config.toml
n_layer = 21
d_mlp = 384
norm_place = "pre"
norm_eps = 1e-05
tie_embeddings = true
init = "uniform"
init_std_qkv = 0.0428
schedule = "wsd"
doc_mask = true
Each number is 500 + 25 x the weight over its row's rms, rounded and kept within 0 to 999. Layers, rows and columns count from 0. Numbers have three digits each. The size before them is the row's rms in percent of the matrix's.

# down: layer 12 MLP down (transposed), 384x96, rms 0.15, rows 112-171, columns 0-47
# up: layer 12 MLP up, 384x96, rms 0.157, rows 113-172, columns 0-47
down112 103:499498511514488518500493527517523495499503459434511472494504464474499507491515471525484452463519503505546474510500496500499506507482487476512508
up113 108:478540461503531500443472510496522504490513507466468521484487513497511501490534531467479514515505479563535508478467484435518489509489515498514498
down113 104:494501496508496524525499521501484473460510482460457466500540536478524546474534520534488498467529511505470480491525481548538493492502497535483508
up114 108:512483458498543446532509498490515496483491503501444516501462516500468526541508482528505510466522544475523506508476495532500500497500497474516509
down114 091:490489493536529485478517489478485512516483489446496484485510493509473452507504472501501483541481513530486461489526494498505518504477576506529497
up115 122:499546472479484536500515474485553500499512491492501523513502493493490503553515522500521468509499475491542528494519484504489512497461481487454532
down115 111:483466501504550510491515512483481487485435490515491474496532500530508516510479556473466544450473487520500504504495521471491533464523507527490504
up116 094:479533473491515507496485449437527517507444471509484462502503467508499535497455507533495529506484493490529494506469516506488490484491424512509541
down116 090:503493497500487536509522529478512509512511478530526555533479499531473493458489508497475468466505467487486486513560485450502484495509514474523448
up117 075:522510505566503498464499499497485486514482520520457506480488518500548480485484520515532523535474501502512471530490469483484476547536512568504512
down117 064:501549525505506507507488490528483528500492502491508475547492493525471497458468438470506448510505499506501453507512513492483519494459480501492495
up118 109:459451536517467474565539510510505482501556500485503511480468495457520503488498501489519504514502500480525537487501503467457497503468520456510544
down118 109:508507528505517562532498522515472502517446501465502538521522537460513501487480487499494502506511518492515512503526542457454505467457530491470479
up119 082:476502525519500508436499480511482502485499537512455504493482494515519516463538454534512496476479482544517457529506478493552488497537507486462527
down119 086:509488513476514483508520491474504505522476544485499496466474524467538485484522500500462486471519463521498530491466541502531529486522511465473476
up120 100:494469544534475504509516501522535477504559487486493480529490517438501511491522480500509524482472500520495542478448511501467500510479506505529567
down120 104:513545514500548496522520511517469471519517479480528540520486507498475466527517508501477480521468520499523502488516432494491472537518441495491493
up121 108:466527473498472514507498524570484481483534486521525546478514521519474523482514488477495529466402533511490546479494489521485518491513481445521499
down121 098:463507486505510530523543566512487502528531516503533504483477492539455468469492515525557511464465518520454495469500509498510451550467523501484459
up122 096:499483516511468517483513461507488478513503517496491522510533464452505506494500447540516526486473528532519483500450548489574516481487528497492530
down122 090:495502499503502496478525531464524480492524472487486470477539499548535510470483548530515485518490481497496506495512471510495469522448514534460482
up123 094:502499475540488514466515505535542498472508527474452471524461476512509504546517505519488537498504507495528503465477449463449477516526497445481528
down123 095:473509529532523477507487508533478486503513498465495491468493528517497489486486519548494498502487502471479473504527566519479463466535515550488495
up124 107:494487528526477486480527482501483482489543472508530498487507455482510533483494522411525538536463508500510504499501502513509503492529504529495510
down124 090:513512529540521490538482519453502490496489498499544493504486475517503519509489479485496501481476513518427487477499510502479482445454522531448484
up125 088:488475511529537517498461525509477495477513481471507521469520499489492509506527491549475487483531500490469482482554519458476522459518531494516491
down125 095:505496475469511488491455490515513484469498552560502499504475479449500511523515543515516494477461494450488502490519539488525526481530489508508439
up126 113:474495529475516506559496500425498524479503479481511506478497479506527509464518490526500520498514495498478497550489520492478484485472490477474535
down126 115:507524504544486520514539466525509508539453467536513481543524476516475528487524524509519541510528527484503519452466450471524480469488512492487485
up127 107:511483486504457495525491548497513476520496508505478533537455479458503491505533538489474544484526511511510556488545500473486509493525484513502536
down127 110:491450485496478508500490451488520466509518490483514533535464542478527540520468480444486499487501541471499505498494514507501530461482460499491467
up128 098:481481506522487486447495509475479474484542497502524524518511540472502524519554516506501487505481523529486477530509522521478508495532521491504502
down128 095:511504529469476501525461514516472508520487492464531512501522533497510487521502528491508452505566477471540481511459530449502467536478487489518521
up129 096:503471497499497494501523465497552526534519455528487506472477469472513499529516484566534485518498464516506469514489475494543491552504498498542508
down129 104:536475468525470458466501498522434520488515541516498473494530493549500513517451498510506462495514561496482518475502490494502519431512524494537500
up130 088:513473521494490517514494535542509469461496508501542532482478468471493457497509485449476526496493537490524486497514472526485515520543537503482543
down130 080:469515485538531511491493515518483497530518487505531516538461485479515479516492539509489480511491516482437477497543439488561513516496542511509484
up131 085:505502461535505501541480486515479485486478460461451491500487492492459517492505463490571533502497504493479491555537460530517452524477514498541477
down131 088:527437481512478505479508514508510475524503464503504479507462489470513508478521487479505449495467487533509495463500542528506525515497558515493479
up132 085:537523517502500495503521507522470514477489497504473469517513497463494477483498508488521513541494503543512446516465480527478505468497485495473522
down132 097:499507550491489502525460505485524491480514492478451472484517457474504503504505526507527455490471454455503510531476526509467490535523497521482502
up133 105:527529500497469524485515530476488530486495502473463494498502480454482519508515474479505484504497486474531485516512510556489510478498515497501559
down133 103:484505475467452531520501496524507527521486501503517514526513519465531513455518549541512496516550477522532510491470447490466471545510519483465470
up134 095:489483511533517525468460497451536541524463529523480528520485509512526514512481497494500528522514533513501508488464461528498458493479491491525494
down134 095:512481464508493519536456523499485501503465508464523493523519522518463453502499510457498472493524447511487481490497487540494486414501456547483528
up135 109:503497466492487510508512524482478512494521529503497492520577492514529463526484481522492484543478505507482474502468489504479488505497532508442510
down135 111:498526472492524487472505510445508537516478514534468508521438504508474514461516511538520483470453541490455532493515520513520488477558493535510499
up136 097:517521518513500561530492525492521511454496476494515493493530504513519520508490511479492480530510501523448479518479536497550519487493514502502533
down136 090:470478527483487526528491450491519476517518493557512483506501507512508537460503512530519471502577467497502527488498506458487513487488491495501481
up137 107:469467477464511490521550488515504456512498457478517476530521465495481457458518509505473503492515529527538477474526516517510500553519469522486547
down137 111:479525493477545519498508490491522528455483499495501520492497527482505457509495522506481481511524474482487504472521481502487483446528520495494482
up138 104:513477535501465508469519440476521523510478504519498455411528464485493533522491471474473543546510484504523512518486488503566484507506514500518510
down138 103:534510491514505527522500494495470509540509443508531479523487507519504495513501518479530450483511516481511492504517479488518485501515535479483481
up139 064:523516545535477534506469494446503486473518500534484529487477509516483494526482481513468563495480539510441514525525463485528503512527502441502516
down139 063:467470485498501490523518501520471481512506516491526485481479483504531535494491491438482432514499483452522511515445521522499519513527526541519514
up140 099:453509574472551506466521492493522497453451495493501454504491535488542501500514499504516523506472490535506485475459487499534515536484521540486500
down140 078:495496529513553545489498521477483513532482499479495509495490493464551449465512511504456455495508525475479467516497476457472555521466494510478463
up141 104:472481507458428506488504520456491530513489478494470524536478509459541510495535517472470521502560511513456478488526499517533507464466481499529541
down141 114:498489484471496478506514505512490520529498541503472535524459513525525482490505495479482500472501502495523502483470491469463472431476522506481500
up142 095:493512537517498484521514526515526507535472466537452490512432503528460451505490509511473545517515490479497490488506493525531542505492509532455460
down142 099:491510459508495484520494531488528484474492523522508467508563529452510485479537516496536512522491482506533478498525499494513464429560502490540490
up143 091:501526464540498480528497473528497500534510510479460486545507498530499488484507542495471511484465483522520485529523475485492459534532492487461522
down143 094:533474527588512546481482499550482501504482506524514473482485510471515500510487508529511502532481487507484487513483466482505489503458473512457527
up144 111:536498513511541485463522530511475454503480501532455493513529510511491480510532489509497463517495490510429471497531502466463515483527490517452501
down144 099:501474501445515505486505476511501513535475473480493460526494483428489546470507510506484511533492516482472497491547479502487509540485517506534500
up145 101:519487516458519507485491564518511507503495511500483475450496547491518503506589531485508541512478494487486498488468523485506475526548516473502495
down145 099:481485486505481543457545517572543508510458500503501519538504480502475462494513518507498490503526485462487494440449542515539520523529502496503520
up146 104:548515442492494463508505494506511498474517562493485496485498472525501522481509489533469511548461524493496495523482491483513487514536476527488489
down146 098:522513505493494503516538467518482480516480472470496508488465464521500491544487493460516502475559514488512543533477516486507497488504512470499459
up147 090:481461552470510488520482512512469481499514503472481479506505473487524515462490453515501491488508494512491486507495480468528497502506520504514511
down147 089:506483472523505503502502492460526485535458495493450509502442514492503464494510508459491512500488519541499517478490505503490524525535531536493521
up148 080:523488462512517509463495459460499508537512529459493525539471494522520540517494447506490521501502531483509532513494505503471472473516476520528529
down148 076:481490434514558464492469553523511470498498520520496518514508477487501531501497414501467511492496497516556500531465476526471474475500538480509503
up149 084:494488461517479478508539504462460516521486523501461491501507534509501492484471510472483513497494573517452487509463515531507495515520512473453520
down149 091:480445518479477543492498454477503511491523518502531455507535516508525511490472482511550488484497471480512486523523471465502523512490480506539499
up150 083:514482471508491475498489499516477501526477489535483453526467488487528526483480483519487566527469541535492514465476516491523538510522486492527511
down150 084:545502499468511503475507538511529505498496516539500488480473498555504462535523493480541402481515518517501508481524492487497499523512479508505519
up151 087:470500531475453447506491521518543523452506503544490463476520492487486519489541510500490493474512497492510524516470508535523489464498500518506521
down151 096:524525498467484478502505499531541490493484478543529510504474496476486445478521521503528509498558515448508505506507474504493501470463515486501517
up152 112:513491463493498534488533520515503498489469466450513523483490523506527481502540537519503512529492464501462513508490477463481472471474485479534547
down152 121:493510495498433491486433504507542493530535508527499507476487442422520468517472496502500513532530511487522480514498492540528497524442484528496477
up153 110:503511507533466528480512542507495502504492509516514544496505495520542491506548488464499506520517460463514474484497476474469471444516486453513502
down153 101:492494468519527517515500501478494524497469470506454477520528502494481518478487505536478560481507452515500531481514528509501483472527485534491512
up154 101:530493480511480500464479529495482517549503495529465528479491505536453518526506479512488488501501494478528533529501465528506469509502496491544540
down154 105:512496498502543479494499545514497527523482438473490528451467507473480475495507461514484528518503486515508494512524535440468509511506523502491438
up155 090:489471504511496483510528449515472461493519472500483504498495500491503538566523497525501532503530506501524455502533511490434521520486434529524523
down155 091:515449482503482492501443462533488465513522479493521499531527536477515513503539552487499455497514485472533512527537528484499490503487475504507492
up156 098:488476506512463464536454488533535479499505490488449523537504479542496521512462512513484532497506500489544500506509487500486535478539489504458528
down156 093:505478498495525526484491557471462528506501540482484468493468485484511444524502495537517495514472528522463485529497503482507497498485531527535467
up157 107:511513520509480502489495523491480497521503514489462453508503512504510477517485461473470555491520510538467471494542487537453523472515507555500500
down157 100:483483514452506558448505522525481512526489524515510502486508541490482533476498487492492516498531506499521461510513495514499516507509485461519478
up158 113:505527521539511493473526459496537477483471513498465494523464488494463492512538482489529548530497477518462482483545530502482531476506488528503514
down158 099:515478464503519476555517503491497553503503518500486493515515535477443462482514484488506497497504520542460528496469528508494503477525482532444485
up159 102:490501486516498504504482520461545509487489462475518537541464478471496506475529493512509525496486480538493483442529492538569453479511473523480484
down159 100:502502505512528482527522448496488474492529494461484504465523543536484467480504545529509526512501500510495457462471514495503476512536515495506495
up160 084:484534473475472457492550480521546468481478513489471544527506554558520505537521505497502537461507491497499488514478490543504481506481475489501507
down160 080:539513500514512541496495514451512490540503514447529513493505455492506481452508491533517436547513491496516520512472513456476475454529541535491500
up161 108:518511510479547516458494470523507488492481507493484479474527505517484515494499468527464513510493499520499427472526474466447504481530466507537512
down161 103:499481471487522470490506469475555524501457498496491512482485479505505454453509515514500524519480464558460567488474519549511519480478524504466498
up162 088:500542450495492497514484495466503454462498454488503507488507499515514540530512505478467522498530532498516509523487468484504488525540508446491509
down162 087:501476495483489523478496524505489494517501534530522504461463507482531440478495489511541488500536497439530514455489554516513508519485528458545464
up163 114:509442524483498513537507500497498528540543536462510497522491470491485523525500461547484500495522463492524491467491509525458498533445537486517513
down163 105:449519462546531515493516527476472500496487531529536480491491526538532456516499462478501516534515436507497535494520475470519509480490511485477477
up164 115:494530508491496478496500473490490515533507503480481525543492514457463498522504482490514523520498478474489529553553534502551545500478462520536520
down164 109:494531484491502485503489486508499488535462467466538482510478503532502509485492447474521477491510479525541492507538480480513502514537489506492479
up165 088:510512467480520507468554461510542556525512454502493523454511528520476458484497499510504489503504567507502481505523496490528552543494505459503502
down165 077:457487486485479480499468524541484519472467516519444496483488478533520461495496519502520504504466462499533541493452516518501491483493510500514540
up166 110:506475495498513519457548528473497491462480436528528508481483468504498529461495472517500528524500469450485529504519466489482533509495481499498539
down166 111:504526521493493535485482503513509517499490534489464422511493510526508463503529524517534515520498500516514511528503529484535484454544524490471526
up167 095:485480508465469478514467457490519513505494540504499488518514477487512560483500512488453515489517530520521509537531495493534509493561477533446531
down167 098:496492470535505490493473457513504515505479502482517462471512519518493443515528466553504462509484498496502510524474447484481469562485528485523508
up168 128:462510490527524547499539509441486451490459477497527531490516497492516490503490479488469551505524449491535482490468498479474492552463488516471500
down168 116:502497516493524484467452506511511503468526436479492506526491468479507489477521508465480492480460508511449528468503543507541489510501513501524500
up169 087:542463470515491490470507485503516503457495514494474538518509497510510505526526511490460521500524533528480515494491490488488503470505496519513521
down169 080:510484493482540530478489519477484503502486451475476473487501489466479493475494466509477484472493495511470469513505510504529487512495471500437497
up170 116:487497484481477481483524457462537522508536512489484449479505481478496485485489503491459514517475474511576504479522508451550497507513464469514538
down170 113:503480535507467531485506532493506494516475506492510509514508489492506477462510513526498475476528487515461503493543533480497505473457533512490527
up171 089:485458513511497495516532491482510523461519496535534504523543517535498494510523530498504511457492485500511499506503477507476557485489556541492542
down171 097:487439485542494555480486519471522539492517522547550476504519471512486487525503531448512435462496468506529491460485522505503482517509504538488547
up172 093:502477500549516514514518487469537489503501497500525508529489536461485513511521526539496467465489483513512456503502489471529507518464523525538512